config = dict(
    n_head=6,
    n_kv_head=6,
    head_dim=64,
    norm_place='pre',
    rope_base=48800.0,
    qk_norm=True,
    attn_scale=0.125,
    tie_embeddings=False,
    init='trunc',
    init_std_o=0.00572,
    init_std_down=0.00422,
    optimizer='soap_variant',
    batch_tokens=65536,
    seq_len=256,
    doc_mask=True,
)
Each number is 200 + 20 x the weight over its row's rms, rounded and kept within 0 to 999. Layers, rows and columns count from 0. The size before them is the row's rms in percent of the matrix's.

# k: layer 4 attention key, 384x256, rms 0.224, rows 192-218, columns 128-255
# q: layer 4 attention query, 384x256, rms 0.205, rows 193-219, columns 128-255
k192,051,185,223,161,186,226,187,189,210,195,223,185,187,171,165,189,197,206,266,213,199,197,211,172,234,168,230,207,201,204,233,202,212,214,179,172,195,203,173,215,202,216,181,200,213,211,215,225,240,183,234,204,171,203,189,200,285,208,206,183,206,198,201,205,213,193,176,195,201,218,202,190,195,201,200,189,175,222,189,206,211,183,189,184,189,200,233,225,175,194,195,193,206,168,197,221,204,141,217,186,205,242,204,213,196,178,185,175,172,243,230,199,198,215,203,202,216,227,219,157,201,166,176,201,215,195,188,190,221
q193,076,239,225,160,181,183,152,198,174,226,170,196,209,170,230,214,175,182,209,202,204,241,218,178,240,221,214,228,198,237,182,194,193,204,198,194,197,210,189,197,181,193,197,210,164,212,160,207,173,212,198,195,169,226,203,225,219,182,210,203,212,211,207,186,196,165,217,196,195,213,187,207,222,193,180,201,214,177,185,218,229,241,219,187,174,192,209,219,194,201,230,203,207,209,204,189,207,228,183,190,219,209,215,195,178,205,182,188,214,192,189,215,225,200,158,224,200,195,191,235,177,225,188,233,202,208,231,210,236
k193,061,198,187,252,211,228,205,225,258,192,210,208,216,188,187,184,200,179,231,215,203,186,216,178,197,215,206,191,183,177,194,184,213,218,201,165,209,201,242,186,210,166,190,199,225,198,186,186,189,170,172,194,188,202,205,158,195,181,238,199,221,233,183,167,190,199,190,187,221,225,187,227,225,207,207,201,200,208,186,147,204,200,204,184,220,174,249,202,199,186,177,199,209,233,218,169,182,188,177,188,172,160,206,197,204,207,236,220,205,217,233,189,191,200,172,206,206,162,210,189,218,187,186,206,187,217,178,194,183
q194,085,225,170,234,205,203,252,203,249,168,210,192,206,195,187,186,192,190,201,187,193,193,181,209,224,206,170,194,203,211,224,198,186,184,208,180,197,220,221,165,141,200,209,203,185,215,218,215,200,201,188,202,235,197,182,200,238,214,192,186,195,178,182,199,215,201,199,214,177,195,215,218,174,226,158,193,182,223,192,212,208,203,197,197,215,219,200,214,223,205,182,199,187,209,230,185,194,215,211,192,207,197,220,203,218,244,206,235,236,197,186,198,184,230,206,193,196,203,195,203,197,193,171,200,194,188,200,194,148
k194,050,165,247,170,179,205,198,199,202,216,211,171,186,173,204,199,178,190,233,186,223,191,257,170,202,140,227,207,220,222,221,188,199,202,222,177,205,209,181,218,191,188,196,202,222,199,231,203,213,187,213,193,199,206,182,246,283,192,198,184,162,211,189,184,213,202,200,201,220,224,212,208,213,188,219,178,205,182,209,187,208,196,203,169,170,183,215,213,179,191,214,200,208,193,200,223,206,162,207,205,219,265,197,219,206,155,176,187,176,223,186,209,196,215,217,215,197,220,220,170,224,200,176,204,230,182,177,207,214
q195,083,209,209,180,209,223,194,180,188,204,175,231,211,203,209,191,222,194,234,192,206,182,187,213,183,179,245,189,201,168,170,198,178,219,201,183,170,179,231,188,215,179,192,233,184,224,203,221,190,227,200,178,221,203,177,225,218,214,220,204,180,225,188,204,211,188,193,182,224,226,175,162,204,194,198,182,214,216,203,167,197,177,204,247,184,175,227,202,202,181,194,168,196,220,199,189,202,210,164,185,186,160,214,166,202,230,189,193,184,170,196,214,161,211,199,184,160,174,185,208,198,174,149,200,167,227,171,206,197
k195,064,210,208,241,193,200,179,200,207,204,199,185,189,204,223,192,197,166,211,195,192,175,193,181,176,181,181,196,219,217,210,209,197,163,247,200,220,185,220,214,224,218,205,182,171,196,196,185,192,203,247,180,174,202,158,165,191,182,201,193,211,205,220,172,188,202,218,218,189,199,191,235,194,195,224,184,224,150,184,222,202,191,216,226,166,195,191,207,205,193,195,198,178,198,226,219,209,217,237,201,189,233,171,202,221,211,177,202,166,179,192,185,197,218,171,209,237,207,200,172,198,197,197,191,200,146,224,202,180
q196,082,226,194,189,216,240,215,207,202,188,190,215,191,220,215,205,215,212,186,210,216,252,203,225,191,222,181,203,206,200,196,208,201,210,218,210,164,232,208,176,157,216,223,231,219,200,184,210,204,175,177,193,224,189,169,227,243,192,224,171,221,186,172,194,204,201,206,205,211,199,153,234,209,245,176,180,176,205,190,188,223,207,183,156,196,195,180,178,238,207,180,199,172,213,228,185,222,221,200,200,197,170,208,186,215,194,247,209,230,203,192,186,210,212,179,177,188,178,202,192,185,180,213,202,163,169,208,182,178
k196,050,191,182,203,197,179,224,190,209,200,201,190,190,206,189,218,211,184,211,185,134,204,212,200,182,208,189,211,193,209,187,172,230,206,209,189,216,167,210,203,197,170,203,212,244,201,187,188,206,212,191,177,170,211,238,197,171,203,202,195,207,219,257,180,236,190,209,212,181,193,216,202,183,190,206,219,220,176,215,198,202,170,200,205,216,221,196,224,169,179,206,208,185,172,204,219,195,185,196,185,201,181,212,212,203,225,202,182,214,165,228,197,159,214,193,196,183,242,161,171,190,198,205,183,185,201,167,176,197
q197,089,173,193,219,187,193,209,228,188,220,219,169,217,167,201,219,182,189,183,202,199,172,196,196,248,177,197,186,193,226,203,186,192,165,211,170,215,190,223,211,193,193,215,200,163,215,205,182,199,188,227,197,167,216,191,163,202,223,201,218,207,231,243,223,226,199,182,208,199,204,217,157,197,196,196,185,188,171,200,245,203,204,209,197,206,198,233,216,176,212,205,199,239,174,205,217,164,170,198,241,207,210,206,162,203,176,186,211,195,194,166,147,204,192,252,196,214,210,185,215,175,234,203,205,223,213,202,186,213
k197,049,216,184,187,206,213,181,197,209,164,184,208,197,184,149,168,188,255,195,209,231,163,205,199,197,197,205,167,195,185,187,204,188,190,196,203,167,166,165,184,173,223,179,198,207,201,220,236,237,191,205,248,209,170,179,195,206,196,221,200,201,198,180,208,160,193,180,238,180,232,176,210,191,194,190,200,184,254,198,210,217,182,190,199,193,225,166,205,231,205,197,201,232,176,203,188,201,192,202,174,186,194,196,173,205,184,176,213,199,194,197,234,207,177,169,197,231,210,219,208,180,181,195,237,210,215,178,232,211
q198,082,192,196,181,164,178,183,234,212,227,174,203,230,220,212,197,201,188,233,202,192,170,211,169,175,194,214,181,214,157,208,196,196,184,194,201,261,215,179,216,206,184,200,194,192,213,200,186,189,229,194,185,219,179,196,203,183,205,208,192,232,197,212,183,176,178,208,207,194,188,254,189,217,188,217,209,214,186,188,179,229,185,199,208,179,216,191,212,197,204,206,180,204,199,182,207,210,196,186,199,210,207,197,206,173,190,236,195,195,187,230,222,179,205,209,230,192,219,234,231,205,159,197,214,181,174,165,211,219
k198,055,195,233,197,216,196,228,173,190,211,223,205,206,220,207,196,198,145,201,163,174,215,195,194,181,194,200,201,197,208,197,222,221,204,216,204,206,220,222,172,190,213,212,220,196,193,189,197,235,194,242,208,206,217,189,223,229,233,207,184,206,176,203,171,216,205,224,181,227,161,211,223,194,208,213,155,187,202,182,237,192,210,212,177,199,167,198,200,137,210,207,198,204,252,176,208,171,206,197,223,177,194,158,194,220,181,198,215,202,222,181,152,189,207,190,183,195,178,196,148,193,211,204,151,205,183,199,192,176
q199,065,207,201,241,201,242,214,252,210,198,233,187,222,208,212,218,166,185,183,198,173,205,185,210,198,184,189,180,206,214,199,186,229,197,172,173,213,203,191,214,212,232,201,183,190,206,188,169,204,195,212,196,225,220,217,179,195,201,218,168,208,192,221,184,197,190,212,202,241,217,218,191,152,142,182,188,201,168,190,247,213,234,179,196,215,198,214,194,185,210,185,198,220,173,172,198,167,215,166,229,197,172,201,175,185,193,185,194,211,231,190,190,217,189,212,207,237,234,184,216,184,215,208,198,222,226,218,203,194
k199,059,210,159,177,223,197,204,187,159,224,191,269,215,208,222,179,226,242,169,170,242,211,205,234,191,254,167,173,207,186,193,223,175,185,207,234,179,203,225,237,212,211,215,195,157,188,182,165,184,213,198,201,218,187,195,197,149,183,200,217,206,198,200,207,191,195,208,196,169,201,144,162,217,221,226,205,203,207,173,199,204,207,184,219,226,207,219,182,226,198,210,202,181,204,181,173,195,205,164,205,197,233,198,181,206,207,182,202,190,182,189,199,208,208,210,197,221,185,178,214,193,194,224,229,202,204,209,211,180
q200,076,237,184,207,212,196,220,172,187,191,171,222,188,235,180,195,208,259,206,194,212,224,190,233,180,216,194,198,223,187,210,218,187,243,216,216,207,202,178,184,189,186,191,212,219,196,200,212,199,211,178,212,229,176,185,242,201,187,221,184,187,170,175,174,182,225,208,203,178,176,175,229,226,243,199,198,189,218,200,163,193,178,186,187,202,214,166,196,209,183,181,206,164,242,189,186,230,227,224,165,196,198,193,223,210,215,183,224,212,223,197,210,202,210,184,213,175,187,192,171,211,212,212,178,169,181,198,197,190
k200,065,211,186,218,221,215,198,216,232,186,218,188,193,212,177,208,188,168,205,204,157,197,186,181,214,133,239,218,213,208,193,178,192,242,196,179,203,162,196,191,174,186,180,185,262,215,214,218,186,173,199,180,196,191,198,174,247,163,179,204,201,200,218,214,193,199,186,226,188,220,229,216,207,203,196,219,208,192,227,206,188,198,186,202,175,223,189,224,179,199,187,195,233,182,237,192,215,171,235,172,202,186,200,232,205,215,202,195,197,198,180,212,199,192,219,204,202,215,225,187,208,205,195,211,200,204,212,224,198
q201,101,219,202,201,195,190,177,209,208,205,152,215,212,232,234,227,214,182,229,169,195,204,226,172,161,190,204,214,207,173,174,219,211,211,200,204,246,209,164,209,214,220,202,221,218,212,193,200,199,216,190,184,222,191,158,195,194,184,213,194,211,182,201,160,191,207,222,196,194,185,225,221,201,226,216,233,189,190,180,198,216,195,185,192,185,211,185,192,208,202,190,199,162,219,197,206,220,223,206,199,191,218,189,223,200,225,212,192,198,179,202,235,185,229,207,242,195,160,214,185,197,188,200,206,193,152,182,204,206
k201,056,178,246,193,169,202,233,215,187,211,187,182,241,222,220,196,241,167,174,202,205,217,175,197,212,221,202,229,175,201,214,215,204,193,210,198,206,213,222,227,247,205,216,201,167,187,177,210,185,210,199,197,211,230,216,219,185,234,197,182,212,225,207,203,224,198,232,177,239,201,197,223,182,203,198,187,194,133,176,222,197,211,224,176,207,160,236,219,187,195,244,206,180,210,200,182,174,212,196,219,200,194,205,194,199,198,199,207,216,227,217,188,200,192,190,194,198,192,191,219,181,212,206,161,204,174,193,174,194
q202,081,216,174,223,180,188,213,175,217,172,201,213,196,182,187,178,224,251,229,195,171,222,172,205,205,212,207,224,217,205,230,219,200,213,227,211,211,241,227,204,218,195,171,197,202,159,172,191,216,200,224,211,232,210,224,193,198,223,196,184,203,219,213,174,215,211,201,197,207,168,221,180,207,242,180,218,220,200,215,192,209,188,214,262,192,198,219,213,173,168,202,203,184,218,186,192,188,204,219,207,187,165,197,235,199,224,179,201,223,208,202,196,189,205,195,209,220,206,206,196,235,209,175,214,210,202,180,209,203
k202,070,177,155,219,240,209,209,177,216,195,234,161,234,202,231,176,235,177,184,180,193,186,200,186,232,165,242,204,189,228,212,203,193,204,178,175,204,175,207,189,188,188,204,212,201,200,203,188,188,176,207,171,222,206,223,185,206,165,192,217,168,194,214,228,194,192,199,217,216,222,197,197,222,150,196,198,180,160,210,227,201,211,181,162,231,182,196,203,184,215,193,210,186,217,229,152,204,164,198,200,185,231,202,185,185,197,214,193,227,199,185,183,187,197,160,206,232,215,223,201,184,209,198,187,197,169,168,180,212
q203,102,197,224,186,164,190,191,197,202,199,197,217,207,215,206,202,202,207,206,196,217,207,191,210,205,191,183,239,152,174,187,201,207,214,209,181,213,222,207,209,209,206,208,207,224,206,182,180,205,189,201,227,211,225,196,186,148,214,179,183,232,207,193,172,199,177,223,187,207,176,224,196,190,196,190,231,211,182,181,195,191,207,189,219,207,209,224,200,166,214,200,221,211,204,202,167,194,208,213,208,153,139,193,161,193,224,221,201,226,221,194,211,179,190,204,187,208,238,177,198,221,232,211,215,223,172,184,173,224
k203,073,221,219,179,246,231,212,212,211,187,193,177,176,191,171,217,211,203,200,213,212,204,196,200,191,204,216,178,208,186,198,191,206,193,206,177,188,194,190,199,212,233,189,201,165,192,206,228,217,210,175,187,185,201,198,184,272,171,225,193,221,224,184,235,201,197,190,157,191,207,176,230,195,217,210,158,192,211,204,191,195,203,243,168,195,216,246,187,244,198,204,167,207,187,194,181,170,205,216,213,206,205,196,204,195,196,205,218,194,169,168,187,222,224,191,176,177,173,202,200,226,162,209,194,165,247,197,216,193
q204,071,216,189,184,214,211,179,199,192,196,199,217,204,234,207,178,210,182,203,179,197,230,242,209,219,215,171,214,195,183,191,183,201,207,199,225,240,234,209,192,201,186,210,210,165,194,205,212,184,197,188,215,199,198,134,201,200,209,182,159,214,169,208,175,196,184,251,195,211,219,215,243,182,189,187,174,155,218,176,232,213,178,194,213,217,208,222,184,191,231,197,204,210,213,195,170,198,212,225,201,215,131,213,184,202,214,212,200,216,195,193,244,227,194,208,169,178,204,212,222,204,238,203,193,194,164,209,187,197
k204,089,205,229,198,164,191,179,231,178,231,178,211,199,212,192,170,197,204,193,203,204,172,205,204,151,227,183,182,189,176,216,227,239,149,190,203,204,205,192,234,240,207,234,184,164,166,173,187,206,230,239,196,211,210,196,244,216,212,209,185,214,220,163,202,215,188,207,166,241,160,187,181,184,225,226,190,219,236,188,220,194,224,202,209,149,162,223,188,205,191,218,185,203,190,190,187,207,224,202,213,220,243,206,177,187,186,198,207,206,208,218,193,213,230,183,207,166,188,200,184,214,189,194,183,246,194,195,204,188
q205,087,209,206,190,206,194,182,178,192,174,185,221,179,176,194,209,196,194,205,162,213,190,179,182,230,199,212,174,217,208,208,188,193,222,184,238,200,222,213,190,222,174,228,209,231,200,213,188,188,181,230,213,220,197,188,170,212,184,199,191,188,203,185,225,218,187,199,222,211,164,221,204,195,167,205,193,205,214,208,175,237,248,189,202,189,215,217,193,209,199,151,198,224,176,207,206,169,178,188,193,227,197,195,201,189,195,164,205,202,223,191,186,227,182,219,206,222,156,200,205,182,242,170,221,202,210,225,217,189
k205,137,181,181,204,232,205,236,185,220,215,220,200,205,173,221,190,218,231,226,198,215,243,195,217,208,241,194,186,195,213,195,185,210,196,192,176,177,188,210,213,198,204,204,221,179,207,201,193,233,176,196,187,212,174,230,221,220,207,202,188,198,202,212,228,240,203,187,203,208,200,184,187,191,165,216,192,186,245,186,226,211,201,173,195,219,184,211,165,209,189,139,170,208,224,161,163,188,187,200,178,218,185,194,168,196,197,205,175,250,198,218,187,236,233,188,195,210,206,217,218,194,162,203,202,190,221,197,186,192
q206,107,205,231,201,194,184,180,197,202,222,193,217,210,200,208,210,192,208,177,182,237,149,222,172,202,207,220,180,163,208,226,228,181,220,177,225,202,173,207,223,227,191,217,176,204,203,200,188,189,200,211,215,178,181,212,207,160,190,193,210,196,209,191,212,225,208,184,210,183,210,221,209,231,222,183,162,209,197,189,154,194,221,161,184,220,181,212,190,220,203,209,200,177,177,220,225,182,163,173,192,222,170,178,209,214,191,158,206,160,205,192,171,203,167,203,204,225,154,231,209,230,233,183,183,197,196,224,186,196
k206,126,211,253,174,186,185,178,249,165,263,199,188,197,193,171,208,192,186,196,244,192,196,231,215,183,222,180,205,202,219,200,217,195,203,176,216,224,238,210,216,225,196,224,186,218,194,154,199,191,235,206,197,190,159,205,211,177,200,204,199,225,232,194,182,206,197,221,205,204,210,210,167,224,222,183,217,228,185,189,179,231,204,225,195,195,172,223,191,206,204,211,204,196,173,205,233,253,187,190,207,219,232,209,209,223,184,179,191,205,181,187,215,177,200,221,189,166,205,201,202,199,236,156,221,230,221,244,197,211
q207,119,175,222,189,249,196,213,175,191,183,223,216,179,212,207,199,213,195,175,179,228,201,227,168,227,199,246,189,239,177,208,179,198,237,204,200,233,181,210,193,223,189,201,242,188,188,189,198,178,223,200,187,184,214,180,233,158,202,246,208,201,182,199,187,214,245,199,235,228,174,176,213,206,205,227,194,193,202,193,199,212,219,205,185,230,199,216,203,199,231,199,217,227,175,172,220,155,201,208,205,167,195,212,187,159,191,219,155,185,219,217,198,202,211,216,239,185,192,180,201,206,190,221,204,206,187,209,180,228
k207,165,201,188,231,200,200,220,190,174,160,225,214,227,202,260,227,178,198,214,201,215,208,175,196,222,197,208,204,214,222,227,208,201,238,228,209,239,197,190,167,207,212,189,206,196,213,191,181,172,215,216,208,213,244,180,163,211,169,211,188,201,193,201,210,213,226,186,202,197,205,174,212,204,200,203,173,197,182,211,185,158,218,211,184,223,221,207,173,239,197,186,236,209,208,211,183,205,200,187,220,184,202,216,202,195,206,194,168,159,178,182,209,197,181,192,213,225,205,198,189,173,212,194,182,174,216,233,200,195
q208,117,190,207,176,207,205,179,184,170,204,182,190,187,239,191,175,213,157,226,169,215,163,214,238,200,197,197,222,173,206,196,184,201,215,190,186,201,194,178,194,193,210,214,195,177,195,189,188,218,182,206,227,195,223,200,181,222,183,209,214,183,193,177,188,194,183,257,202,232,215,214,220,216,185,173,200,194,185,221,203,209,180,202,188,185,210,218,196,195,234,222,212,216,227,193,194,206,194,194,193,195,170,222,185,176,203,223,201,151,200,232,238,184,205,196,187,183,184,201,205,233,202,204,197,199,187,171,205,259
k208,154,203,237,191,201,217,212,184,156,195,216,191,183,183,177,194,189,177,188,181,214,201,225,180,198,222,175,223,205,220,190,212,212,193,188,197,196,184,186,175,224,245,212,184,192,172,216,188,165,235,199,205,200,213,171,196,211,224,199,195,197,224,214,205,171,206,248,191,194,178,225,221,177,211,222,208,185,206,205,203,227,191,197,233,185,214,213,209,187,225,193,205,232,210,169,192,205,222,205,211,180,169,198,181,195,197,193,207,141,177,204,233,230,164,237,184,207,181,175,205,193,198,233,162,220,220,196,150,202
q209,121,238,199,210,210,211,174,194,199,197,206,216,238,231,195,206,220,224,177,182,181,214,222,221,203,187,192,186,222,193,194,189,193,211,221,226,217,185,194,192,210,186,221,221,198,170,239,232,192,184,210,194,183,203,194,188,262,171,192,154,227,195,203,173,210,195,192,181,247,214,218,214,148,206,194,196,204,223,168,184,187,176,218,191,205,187,204,222,185,194,223,197,206,212,211,178,192,201,210,182,226,148,204,187,225,207,190,209,196,186,191,173,213,192,215,218,212,200,183,224,224,207,210,198,220,212,233,195,208
k209,165,213,189,180,219,176,200,195,202,188,214,202,191,184,178,197,191,221,212,209,223,201,188,199,229,211,173,191,191,204,155,183,182,215,161,253,186,226,192,195,177,175,226,239,193,190,223,204,200,198,157,195,202,214,192,196,217,204,231,211,236,213,193,208,185,221,216,188,249,219,228,245,212,227,192,234,180,202,194,184,182,177,217,205,225,237,204,176,197,199,198,185,208,205,218,257,208,174,192,189,187,167,201,196,191,212,194,176,206,194,176,215,221,201,240,227,214,219,167,162,201,188,197,206,230,202,176,237,206
q210,126,221,234,200,191,241,225,189,209,192,186,224,188,205,250,234,166,206,190,197,201,210,218,199,221,207,229,174,210,202,220,209,255,166,171,171,210,194,235,177,196,213,193,203,186,241,224,222,196,204,233,188,217,204,208,201,198,211,166,178,195,200,204,185,205,202,180,188,203,176,201,179,202,189,197,202,208,221,233,224,214,198,226,207,207,202,165,216,219,220,207,212,179,210,146,227,205,193,195,210,207,171,204,174,186,187,202,198,220,161,172,184,176,210,179,214,199,202,176,236,214,201,193,188,210,203,215,183,213
k210,189,213,198,199,194,214,228,221,242,197,237,210,190,213,172,217,204,168,186,180,218,242,210,197,206,159,217,181,240,210,229,213,202,205,206,203,171,184,186,197,181,207,166,220,192,216,190,183,215,232,197,219,203,190,211,222,199,244,176,215,201,202,205,202,231,173,236,171,197,178,196,227,197,202,198,242,199,189,220,178,198,210,223,186,223,214,191,219,188,173,184,212,199,203,162,222,230,196,231,235,204,152,131,204,177,196,169,218,205,211,171,192,197,195,226,228,226,176,209,222,202,216,187,192,205,215,221,204,171
q211,131,201,188,230,216,187,235,167,210,181,176,236,207,180,190,180,210,246,177,166,197,232,227,237,209,213,202,204,195,215,175,192,161,184,207,209,210,198,209,226,204,171,191,250,189,246,212,202,185,193,191,204,211,210,198,221,190,202,192,185,174,179,171,192,199,204,239,174,175,190,191,183,205,190,205,229,180,224,211,179,229,165,172,195,171,200,180,210,192,206,194,203,197,223,218,185,199,195,214,244,175,181,179,212,193,197,181,199,186,243,224,234,212,214,214,181,215,200,212,200,195,211,188,202,179,176,212,216,198
k211,173,208,201,202,206,171,240,155,185,209,173,231,211,172,176,214,204,229,197,179,197,169,250,216,212,190,195,178,187,213,222,211,191,205,219,221,215,243,202,181,232,178,197,208,209,191,213,202,219,183,173,237,200,214,189,188,193,208,199,236,197,158,183,156,201,215,202,198,175,198,215,196,196,181,178,208,199,212,215,189,181,144,219,163,210,207,176,204,189,202,208,232,173,216,211,215,164,227,189,182,173,198,195,187,212,220,210,188,191,189,207,171,179,227,201,209,191,217,176,216,201,206,191,195,209,166,198,203,185
q212,122,200,213,197,203,145,228,196,192,227,181,210,212,208,227,222,211,228,200,199,208,176,171,156,169,192,200,202,193,170,179,171,225,216,179,180,183,212,200,218,172,214,198,199,185,175,215,188,204,202,148,225,187,199,226,209,216,143,191,182,225,208,183,188,201,180,227,225,199,195,195,201,222,172,218,228,205,187,209,195,182,212,187,192,208,212,178,203,192,197,202,175,178,207,194,241,193,222,207,147,183,214,156,220,207,179,221,215,213,218,172,192,207,211,181,201,161,201,210,219,197,166,185,204,193,213,238,177,217
k212,174,224,200,210,176,166,216,197,172,197,189,204,206,217,196,198,205,223,194,221,211,187,205,176,174,205,197,209,216,214,179,211,198,231,164,193,228,220,198,184,163,171,205,220,196,218,179,221,178,190,198,205,203,204,227,167,200,180,204,205,193,224,154,201,250,198,202,157,212,226,180,170,214,170,165,190,214,162,199,219,196,229,181,210,218,193,192,227,203,191,201,200,209,194,208,209,209,216,174,182,205,213,206,195,197,206,187,211,221,196,209,242,208,218,225,227,144,218,200,180,217,172,184,235,218,215,214,186,211
q213,131,218,218,204,209,203,206,211,175,183,197,207,170,206,206,165,174,187,213,186,191,185,236,238,229,185,206,209,210,175,210,215,217,202,173,183,153,207,210,218,221,158,221,193,209,191,204,211,184,183,229,221,208,182,219,209,213,173,246,180,234,230,207,192,167,203,209,221,176,183,216,189,211,206,174,157,173,174,161,216,208,151,188,215,206,221,205,171,169,166,198,195,184,217,207,204,226,186,189,206,166,212,165,231,213,197,196,176,163,228,191,209,184,191,206,210,162,204,186,199,192,203,204,201,199,165,212,206,172
k213,185,189,216,219,215,196,239,203,200,187,217,203,201,211,190,216,217,211,209,185,198,188,208,211,187,198,233,170,221,213,230,235,234,226,215,162,209,207,225,167,221,190,204,158,218,183,172,228,205,197,196,231,193,198,210,193,213,180,204,225,203,233,187,200,180,208,203,192,200,178,206,213,196,192,204,180,175,184,187,191,220,181,161,256,219,220,237,159,209,171,193,180,195,181,207,178,251,202,205,224,182,210,200,248,199,227,193,203,160,220,182,208,196,199,212,201,200,222,199,208,192,220,238,213,180,193,176,209,187
q214,127,156,166,232,195,176,217,194,164,195,175,187,168,200,187,211,226,197,203,197,205,214,210,186,184,183,193,215,202,206,204,215,185,218,218,199,189,197,247,180,202,215,175,170,236,165,196,231,183,196,192,236,224,213,198,204,225,190,209,186,219,183,228,187,209,191,208,197,211,193,228,216,214,233,171,173,246,191,220,201,213,185,196,224,199,220,223,165,165,176,210,204,198,207,226,180,198,200,208,227,168,219,221,203,198,216,217,222,202,197,206,217,236,230,187,193,168,217,222,247,210,208,217,219,204,236,201,180,198
k214,176,187,191,227,214,174,203,214,187,202,193,212,195,198,192,220,202,188,189,213,244,170,194,209,228,232,189,192,190,180,213,183,220,193,222,222,217,175,229,216,213,213,199,189,223,192,206,203,185,207,168,166,214,206,186,193,266,229,227,205,211,220,207,184,229,219,215,221,190,224,226,196,208,193,222,215,217,192,224,182,222,211,197,220,198,218,196,210,208,237,211,255,212,187,224,152,168,209,201,167,211,219,251,202,209,199,225,177,249,201,177,192,203,226,203,202,172,195,158,206,174,216,231,209,193,215,189,198,177
q215,123,203,224,223,229,238,178,207,196,199,185,194,188,193,189,218,201,206,223,193,191,164,211,189,215,221,223,181,167,222,188,216,153,187,192,202,208,183,218,221,209,188,184,206,237,166,203,233,192,210,190,206,192,208,234,222,190,226,142,192,209,182,198,232,218,217,161,249,210,209,212,189,145,223,231,189,212,212,165,230,187,188,221,192,206,164,198,193,195,197,213,188,176,185,197,196,221,196,189,207,191,194,203,196,156,188,201,216,208,222,170,221,196,220,231,162,188,178,214,218,205,175,183,206,213,175,192,195,163
k215,175,182,203,212,214,216,205,219,212,199,211,203,215,217,178,229,214,189,225,201,197,185,195,191,193,220,183,213,205,203,201,196,193,199,253,193,215,226,244,204,220,186,190,184,253,199,208,201,178,182,167,205,215,226,253,246,225,150,185,182,195,186,187,207,224,217,182,206,221,189,207,208,201,199,220,203,207,186,173,230,190,176,214,201,234,176,180,233,214,222,205,190,231,219,197,201,236,225,198,182,180,230,200,180,195,221,197,202,218,234,172,213,221,201,195,170,192,212,196,207,231,178,154,173,175,163,217,204,182
q216,098,211,217,193,196,153,176,200,197,205,190,200,170,190,199,192,216,223,236,221,230,195,202,211,204,209,203,216,207,215,207,206,216,189,183,186,206,188,206,225,218,203,213,203,168,206,191,255,202,205,221,184,204,184,190,176,174,202,199,207,199,197,208,173,170,178,227,181,202,195,196,166,230,204,153,173,174,182,166,195,202,211,226,166,193,214,184,203,229,209,172,213,228,189,215,227,178,222,226,192,183,205,196,198,223,175,204,159,182,189,223,229,217,192,182,196,211,188,262,240,224,194,206,218,177,220,252,221,225
k216,146,210,255,178,210,206,191,206,200,224,184,161,189,207,162,199,210,226,220,193,185,241,202,213,188,228,215,218,177,218,197,176,231,187,181,191,211,211,196,182,196,201,206,203,184,208,196,229,186,202,196,194,191,173,242,177,135,200,182,188,225,189,193,177,175,206,192,175,188,213,185,202,182,160,200,206,192,180,164,168,217,179,167,174,222,234,180,189,204,208,195,226,182,203,196,203,219,206,225,188,202,184,211,196,215,200,206,174,189,193,217,194,219,224,197,200,237,226,212,183,216,187,221,215,187,180,208,173,188
q217,128,191,183,185,181,202,220,197,148,192,176,155,199,197,169,252,186,201,181,216,248,236,223,243,176,174,202,200,191,198,196,234,188,197,173,200,183,210,211,221,177,193,223,215,173,198,145,222,195,183,188,206,196,203,217,193,223,176,176,206,202,202,196,201,204,218,187,203,194,181,179,199,228,218,182,188,191,186,215,201,198,209,193,242,215,207,224,203,183,216,189,211,195,185,204,176,201,181,181,196,248,218,174,194,182,231,183,182,189,214,234,212,213,208,217,169,189,186,183,236,193,181,209,214,201,181,208,191,181
k217,182,195,184,188,181,207,168,164,173,186,171,210,192,208,189,223,182,218,224,200,230,229,201,193,200,212,199,190,204,209,175,193,201,180,208,212,183,216,176,212,188,210,199,208,197,197,189,223,197,194,203,196,198,194,196,202,202,192,214,211,210,169,155,179,201,218,226,217,202,165,223,181,211,191,166,214,218,198,230,200,185,223,186,240,197,211,216,220,234,234,204,183,181,174,206,166,189,198,211,197,268,260,194,192,186,190,197,178,222,242,194,210,188,183,236,192,151,182,223,213,195,221,206,223,216,212,195,165,200
q218,127,170,204,202,179,180,221,183,204,215,182,228,190,203,211,226,216,229,194,195,235,211,198,198,201,182,186,213,221,212,216,195,175,191,205,210,195,202,233,160,200,208,227,192,177,173,215,211,205,231,196,157,212,172,196,186,177,219,230,180,229,199,225,160,173,208,181,175,211,180,202,232,206,192,222,189,196,175,198,196,187,202,249,198,184,216,190,193,202,219,180,219,165,188,171,225,218,180,198,175,196,206,188,206,224,200,197,200,168,165,174,189,219,205,177,177,207,206,166,169,201,197,201,169,218,212,182,216,176
k218,183,184,209,190,189,186,234,197,202,221,201,176,199,186,227,178,233,203,212,181,209,213,218,202,208,187,202,201,190,194,202,201,193,157,245,222,210,189,209,208,166,183,207,226,173,217,184,218,196,218,195,178,188,190,195,199,165,203,206,172,166,209,192,142,167,227,238,202,229,207,206,225,212,180,211,174,200,141,217,188,203,194,214,196,153,217,186,190,200,190,193,190,177,198,197,186,173,189,213,209,213,177,176,182,200,210,170,212,173,188,177,221,231,211,186,184,229,187,189,170,197,213,191,191,188,197,202,205,192
q219,121,228,189,207,196,196,214,198,198,236,183,234,213,183,194,225,200,216,191,176,184,215,183,204,241,215,226,196,222,198,221,184,179,213,186,220,226,200,161,157,204,208,207,206,209,205,175,201,259,231,195,215,223,189,190,188,187,176,163,217,215,230,216,177,218,193,221,231,243,203,182,192,188,229,171,172,211,204,196,213,206,229,184,228,198,227,206,197,170,205,187,183,235,213,240,202,192,203,219,195,216,240,215,176,203,173,159,195,186,187,198,208,221,205,219,202,187,214,229,214,184,191,206,196,195,168,220,192,199